Part of a small language model's weights.
Size: 24 layers, width 128, 4 heads of 32, MLP 512 tanh GELU, vocabulary 953.
Architecture: LayerNorm before each block, learned positions, biases, tied embeddings.
Each number is 128 + 24 x the weight over the matrix's rms, rounded and kept within 0 to 255. Layers, rows and columns count from 0. Numbers have three digits each.

# layer 13 MLP down (transposed), 512x128, rms 0.163, rows 404-429, columns 0-127
094094106154125140138164164146149110118122141106173124118098109101143135130139140125129120129118121122122144082112094123151115174135097142137072098125090102135154168114108166159114099116108152082126121124141106139156085133126140182148094155077129136125167108082126139165124125117157118117077155111123146139089082130105132086140113115157129086082114145089084137118143145092151151143158
112108126175133133161168157147144115143108132162122161155103115132167138159167118134084123152101132117171150146095147179103140088141136125104133109080143091112123140126133104126149119123112130147113129113116141126104143136165118136116136116095119157139104123104105145076122089091116117126172110117137119125136088112124073104099146143139141130147104111120120147155124123091165112102115
150108142136134156098104122099122132136143125131097110105101153082163126127100156163119135126093114148129148153119125135097133119170132121068149122098129085124157092126118100129108092064115123094111156141126135137133141135096107136137137093109103088132106122114064088125123134155109134136103151135126139126122181108179126106108112088144116139151098127082128134110130095115135117136075
120084120130156092086109129185198118151142126091097122140161139133145130149107118103125133161114136173088083127070141169150099118143160136107153104133154148113134128119082124105153182132146078126129174095113161121105138152142172119122114132137121154151131128142175103159130124125129156120130166129154135146127114115136133121098141136175126104071147084144143130147104131071156117112106
167107117126155142124138130124151130135106129133135145126095114131136157126154133171134116113138072159152110137138178157129106153106161167125194155173080125143153132157161154115118116126151130154100145169142152164105110151136094156147115122153186160155141124131145160122127108136141146157183118122101120128098118155104121134104150115144137082087127095148128151109142137152143110111136
115160118119132121118132135127101100134142134171115145103100105117123125111134106168091140143158110141130134117174104107140141117112145162114107108127153132143148120149144107086174132141142187149153102121105134116154103151118133112104109140130106123116145115150114121147149150082150178122143152155112153144113121152053107141113146151137126140146137153137132109076127142182120114112087
091086121149166125116128155144162113113164115109115108121142110163130109120097108133128121092159130151086136126122139161122120152134104151116149126148098124158136104129062093117127131090105168147151137148116155109163131090140110127152105150114153111122134180155133168130143126139149107105100175164177124127115102118198111115106168100132075115160133102126124148104128103103153115090155
122121137115145133111105124143087123172078116144139123130158140120148156100130158131150158095101122127183140115092113131122094132098101130160141109163112097093113120139094126122073121085113116109075124164086136141092062126137139120154132127174153140124131116139111140113143106148129141146114175152132106141074118127139118119079129148181151152179106116127108124132103130141180104081117
141144136134128138120126158121134161115163135126153111176121177109138136114132137144148126175137175150138085150131092115124122115132133141146151192123130159116127125111131106140082163125126137120091099090109140140099084101133114090139144140144083149164144148142126114128105171126172130133097145135138153102109119170141137118136105056167135084143143132083124170140115142141155177090126
165130118143106108056126177107113145134154171132147123145143135116142113149112074191070107146077110105115122145160116126128080109173073112162103092116143131144138164136095143131150167137089153096143135148194119111099123108123122134150166125148157105101140177125124138139156100167126138126108147123112159090123099116115110157109160148142117128155139075099149114132162141126156086141168
132098138116135110106111116153121144152127140151171134165083100104143150157073168152149144149071156211125131128167166097128117165118132119097100152114145144149113121137143149080087148180124125121102120143128094112122123135115112105137104160103119108126120108121159109119127098113132103152092164101187119102162116125127116128115111120138110124152123126151150117146102188109146093147116
157134112077131107080133167153139100153110090176129156148118150120107151140159135122166113139134088144139119115147097122130072073068135148158124080107137089161151143145097104118105116127127136088176130150094123121097114136142117155161126133129103106150093130129140150139144137108112126123106145153156121127127104148159102127118120099133146124114143138097125065146118147119123126141122
117076087105164179144122168137119145093146168133120143173156150082190115136126147144131093156134134142134140133151115111117100134130109115127143091131143153075102088146091157126121138145161177160110144147114116113122110097131115044087081173131160094136085128170079160148126146144130181139103115168105112169142121145151138108174089137123098109129152141097143122144114154109144108128090
125121131174180141215142124148112092083101120146186089129114132115104122091115128168073153149116130113155155105101152128100150109168107122087109134111101176069102130106104106125126166134137115165107120108038129124152172151140095096119153106097125107087085167182102144164094134073197148107121111108087085121116089118117177130126130142149174149152145148110077132143085128110107147100113
107138189109120094059111128130155118095173120143114103163095147151094123156111109120145156146082137162122095112092111185129116126137097138113077094138126174149107146177080126135111104153101119107135153133118128129122176116114132141114127124165127144142093125159098113119187119119136144128163117105166162120105110142122118166102086127117119140125121136145085151137123162144116188133115
116119110122132133116108134123123126098155142148145111161166092102080141108154087109146142101103116125105130142143165109131134142117121161125126182157143136163153153129146150107123088119152125182106142088109133078130154101108114151123097097095202119119124102121134154127136103116121173155119139165123086152061141121131153123110090156107158097138137146141113147167144121127133113102160
175056089127157140113106117093113152087136106106129190140134081173143204133147124128128103095084173125113154109144119116115122163112158158102142140137145122102078157097147176169136118141137138107154152113121178159160134130115129120086113154147163164107155113127127098133088141137062130150150132179150126134109105127104122167116128128085095157140109115173125121117138105108136138103162
104144142133104114158145091150128110076093135111084099112162141122101088149073151130119150123121138132150159125096137139138126130106099163150107151131126143150142130110140124119156131155087109102129169127121139099176155175101130135133138114105089103127136166140162157192139167136156105142128149082173144124151114122136128161122151131129143089104167123164155128126122139117111087120168
104137100094120138136112152103149096147088109078124147148124097154152130134154095100109139111153115103165157149094148147123109090148124150098120142173130159093132099162084102146089127141161148154173126148122144114133134105169136101126186112149149129077191125181141155095138151098141121105120148146135105114178118139141111133100150120118123151080179128130124108106135072151140121137087
167126118138140159134107137126113150103133132102105120162128119124140121155132172137152113113102150093133145108082124131127155128157127145105105153130139091127117075116104104159153172118141117124140126120133123125130101111131173102114127132153145157130109145155101115153146118089156096100100104105142072098141131137116121090150095123133130068155096134095160156140137198079096114115110
156123109142110154108117152088155133123152119127128150139095117089121117119151112126111117125131164122134103134121085116136131105112115149153159133152152134150131131159114126158119131107105135162120123124150139107117145134150133148120131137120103124124124124122134126118137140163153116094140113120108110136139132140164161149100156126116095121118127141163145099098101143132141106101134
156112128133114089168114145149142149132121113115138115098159125126108105118133119119121117135120152127110161148149142129128141187165063154136157138118125120104136138114105116117126106125136129128127137142139162140127095142153109082107141107134087122109157129140181157148116126106114134115122086146139131139093121116109111140122157102138107120126125155129134090132136119099123119137118
094124127161100148134183109126086113102092124120162121159118144128108155120111111127145123152165136138124161105132128097083113135130125177176135114141133143158130165143082139159125125159130075114151127102103125134139154171129136120143133154153148105115140122106135119114128105127154145072120187104107139157167120101123108084127132138113135109145108124128143108087124116168132118121125
129133143142146081165153094133093140130120123082159098119103139148082126160102146108097080145082137104117116105145139115130092083126163113103096134201130146142113132151161094073150105113178149133130119160157154143122155134120117125127132178117161116126107118112147137138102122094130134132160087067062143142108116141043121172118129055125146084106141122137123159136103165165126150159121
123147110121122121147124175156145132141132115136126111139090120113112145152071106127117152093132126089158146141135100188114097103157134120119194157123164105152154101091153109105122125139152159163145132121140125076090117133124119186102146077171125128154124098128145135096138135138135161103139102115136121107128116142166123119159164141122098200133108147162141133124140116134088137113101
149123135149122133145140125131159093084179097135127117132135134134105150126132136164115138145085136136121110127115097133114100114132096139122101128192140105132133108105095104114145147106099085120155106148150140140166171138144128154073138161144175111131121106136149140115145135187130121124132150105157119149113136118130134138117122082124078112116119136134104168127128135137121119162102
# layer 13 MLP up, 512x128, rms 0.167, rows 405-429, columns 0-127
198134122051107150079111098120091159143125124103133126137135143112106111145118151138126121135158143133132107132133126100126154132129107114122104123145132134135096089118124126182143102127139138132120160171121134130119096141108104105146140119089120094132165129154166114142115192082124094147115129078107124098138163141113127145123126112082146166149138101156145132134110148152132110143129
131164129112105116142128135158087113146110136121122142144162077117155108140157131129122137166190109137107112130137133115115129104105123112156098190148102100101101139134155139152147126130107157156159139147130098109102162136141108107145120144168182121132123090153179138113083096121117121091125105165131143115119137121160130172109130092149150097104091129096148154122125126139125121134167
105157139132104118160107139149159115174145093118105119085120149128155126100109158146124083126110119141124119173109145110089122128111112147125147175133152129140106137096104099120132099135144157134085130082135108127135152106160149145124122134138136156111130097116158111139148132106101094138140098180096146146143113090134156122129114134088141153086100143120110128128121109119116144137153
103134107114147119154127134083126139155146113108137148118114138123130152082119128099106139118114141124120120119164124177119193140139116103151161131152126168111146153127140173143111121086115168090140103175137138129127136150153078081171120118114089122138144108158108107089160121087141139142060094126137156137132146129210087119154098183150134113134118137111172116161137141129107142117137
157100104089089100126129141168179178170109126100137116133150169153131163136113141135122135131183111115126144166125135149106100133131130172145126097100087146134113079121122171142115122180123078113143156156139116138150159120142164144125150123141121125172094111133139127111086148118154118120141068088120132134143140118168124122173147123100137173146139130139128151121128143126109124130150
079093160125162168113144090130131103107158125076123174159165126126090147120145077158114142093120119129158080111129173139122133139157100105120148159111156162124130132154100115123147102107107183098118108095133125123119134099166134092127153166151127096147177107136120112104135127135107162108189125112152115091146091066131103109124141149105133158135134143136115117135151152116125115129182
141091143118153129145132128129142138126140135128103121108123163125142154131146125096127090129144132115129104057127128125154147159141101094167102130114116111103136153129132146164155133119104124125119111131179109088148148132137073161117128113149094081110126114127151130125123162175154142119131114091169138047122116125114144163131097146119133100107130093144142121107155149111173103134142
148120137137140125111137116121154132135115135116125127137154139096130130140114144128138091117164150149116124102133123116119111139142167108142084102139123147136129122147150161107119105128161114176167134149128150117107145162154118142084138139107123143111155159112137124124127107136140097118114179135101102124122141122084140113137122139163159111133095159139132147130156101101134161203151
144108147151149173126132128105150122088077136120093077115099141118114139126136141097096092073152096101145125078136108116146122140101150120109132135129135128145089106102144130101095133114129121119112143090165115121137124111125090139135118132114105152175115145109134140129150118128135142136129164127120111154096130139148138148155115151114145158148155140118136143084126179131113173136108
079158136158063083121143127163106145183117173103176103123094115129091118113104155121141094140154109123125133175143108108132101087183166155127150134145151110141151153088143153114125123162124161170099120130121102138132132145180095139177113136098139116088122108129127144141101132171135103099147134119152116148138127133115141144088130124082132133143116146090140082163158132114163066123147
099147137145132155166104111116129090149125166123093069131125119142129118171090167134137113195096123126143137111127157128122172199103105109126118161160136141080089129122126128151158135129110111116121135100159149158101113178110132134164139161115151116144126155143127114140103125162167156142137134057107153143107131124074141154132124135133145105130138114115125176131146090103118152138109
135122159151138123133124154072129116089119167091128106073187160150111156149084140146090108137134100100118113134129097138090106117125104182109113074126154149134140126108113123107135125088135152135171135152136149158117090170139122120137125131112108138152157089126143166107121104080165144105130163131135108135136079120093090133138116114159073121126093130205170123094127086125135140172131
071174130175145115129139130093134131137104155067104066104143095147140132120149105144139110151106120122153111142151148152179121142126139137125121084134138099122161111127159161122141150195095161130147116078113117093170126138108122126116153098074148093168154095116180134143070122123120130125154128124112161176148126076120112158146148151092144142137148139111113162108144166165077112127109
127137136122129114076180134185132139159122127114121139140123140104104112171149097155099136134131109154132122148184161151163115123127126107143135092128099139102133167133132144152155145139113126154153148135134139126156113061098141126147107120085125121155111155112159134122171079080118141105164128142111145087104107162110139101164149089128146117124139139079134161146100105091139131097156
129159122134146179147112105082157100112138143106098149080130150165108129116112154132110130157180137093109116089145084133178188123150160102135146121138113120118106117137103113127124097138133114096128120135098136166098163118130152074189115143163128110148106104108124123114080110148133129131118139170165147134165145119135123120100117134144098142152136136080135124128112147129128113183125
146124125158057113106131158153106129125187169154119131107139172140131117085134187126151116073132150165119097078092122164116106104112095155140122111113124176137142112107140119160133157149106145116187130126137108097158165118124092169125129100125133101150070160098145105144118113155164143131118127129131132143126173092135146099129136099117130166121142108113126115102122078124111134148084
115129118091151152088104131195122144099107116134095106114130115104079093148141145150191095119201084110130140119096103131160156148133126135112115164145107124126147121151116107091114164145107130127105116086119138192148136107174097103124117134117059099158142108158133084134117134138137082177135135172106106090110132160148143179117171133112131101134149096135084159163161122133133110177131
163166153132122126108128109129123140111134122158142139106130088109107126100096134134158120164116110129106087144146087136125123096107124135139145113134148103142145151118126124101183185093175163121143138097167168139077146161138106158074073124105159133155113191108143119155138105139169134127167133152104135103021105155161097075119151118196134169187100143133106131154119142140112131163158
094105138114145131133164152122125115143148145097171088149138144116115137108142137095147138116148107076141156175138096138139101194141103113147144144119139107111126140127141163124135103137139151107116141128156118125119125087126108132123146139129126155114112152099111151141090119157146138121141087164122152145135133101118155192087125138097139180144142124134114098098122088102104157123118
140117098106130099120137154174111157136121133102116116087172138162163130109119105129113177139158058131120106137137196146115124095138136100148102107131099108115103105118112121132136114122161131112156092111102112132125129122145115128124108124147121119108124181144130163121124110123145092119089157126159112105105114126126113111169146149124180138117120107094153156184141113108125134169123
114153157158102122136110128115134156160114133107123138180121153148130166131117134130133112130153145103129121127134097118075149123123186145120149106130141175125133103140154138162142102159140121129152127167103123124134102102094117138147103085145137107107116123110112121132117139128120146102095123118120141117136099171113114113154081120116149162143133146120106123122128120109102183123118
169132054147103099149115116116106141131135116093127144124145140127106130162143142148099127124139110146093139124109144166109148105156129103105116138139108103105134109153124126115083148120155102134109140128104171146117075098101116082114155138143098147108155130153168154120135117122136118138118095101096112119112108112093206078158131151149141141117122147139144153153146095139124123144151
150146147122132128178094124038146090104140177112146132145104099113142130114104169149102162136123126153113151154155199166102172195115106141151128076092115140130110126127150182123135127108110118068077144174095124096129126147156123107135109137121101104100161099145117113135088105149102094109141146176123115136143159153159143134124145145092101144153129131116174142096193113096118115106094
140098097195172133172121136157151165102137151148128143152160153161146175098145149140143119118123161185128141083077105140153138118082100132106134099080119141102118146120153142163118164150126112123148094155107106118151114128142127127140089161158091113125145144149133113129150129129137132153128154146177062135084125116109147147169131147154143124131125111081145127107134134124114122167125
075124144119107152123088124122138096132076134134170154147142115091114097110133137136109104133129146075136171158093075100123149133130114119129158114097135147133104138134128125110074149162119158123112132137147103136145147133115122155134176100137122168111112135099135113141129115128129136160150088137130162115129154073109140112103153128162119117127139124159146138095118111135130102143144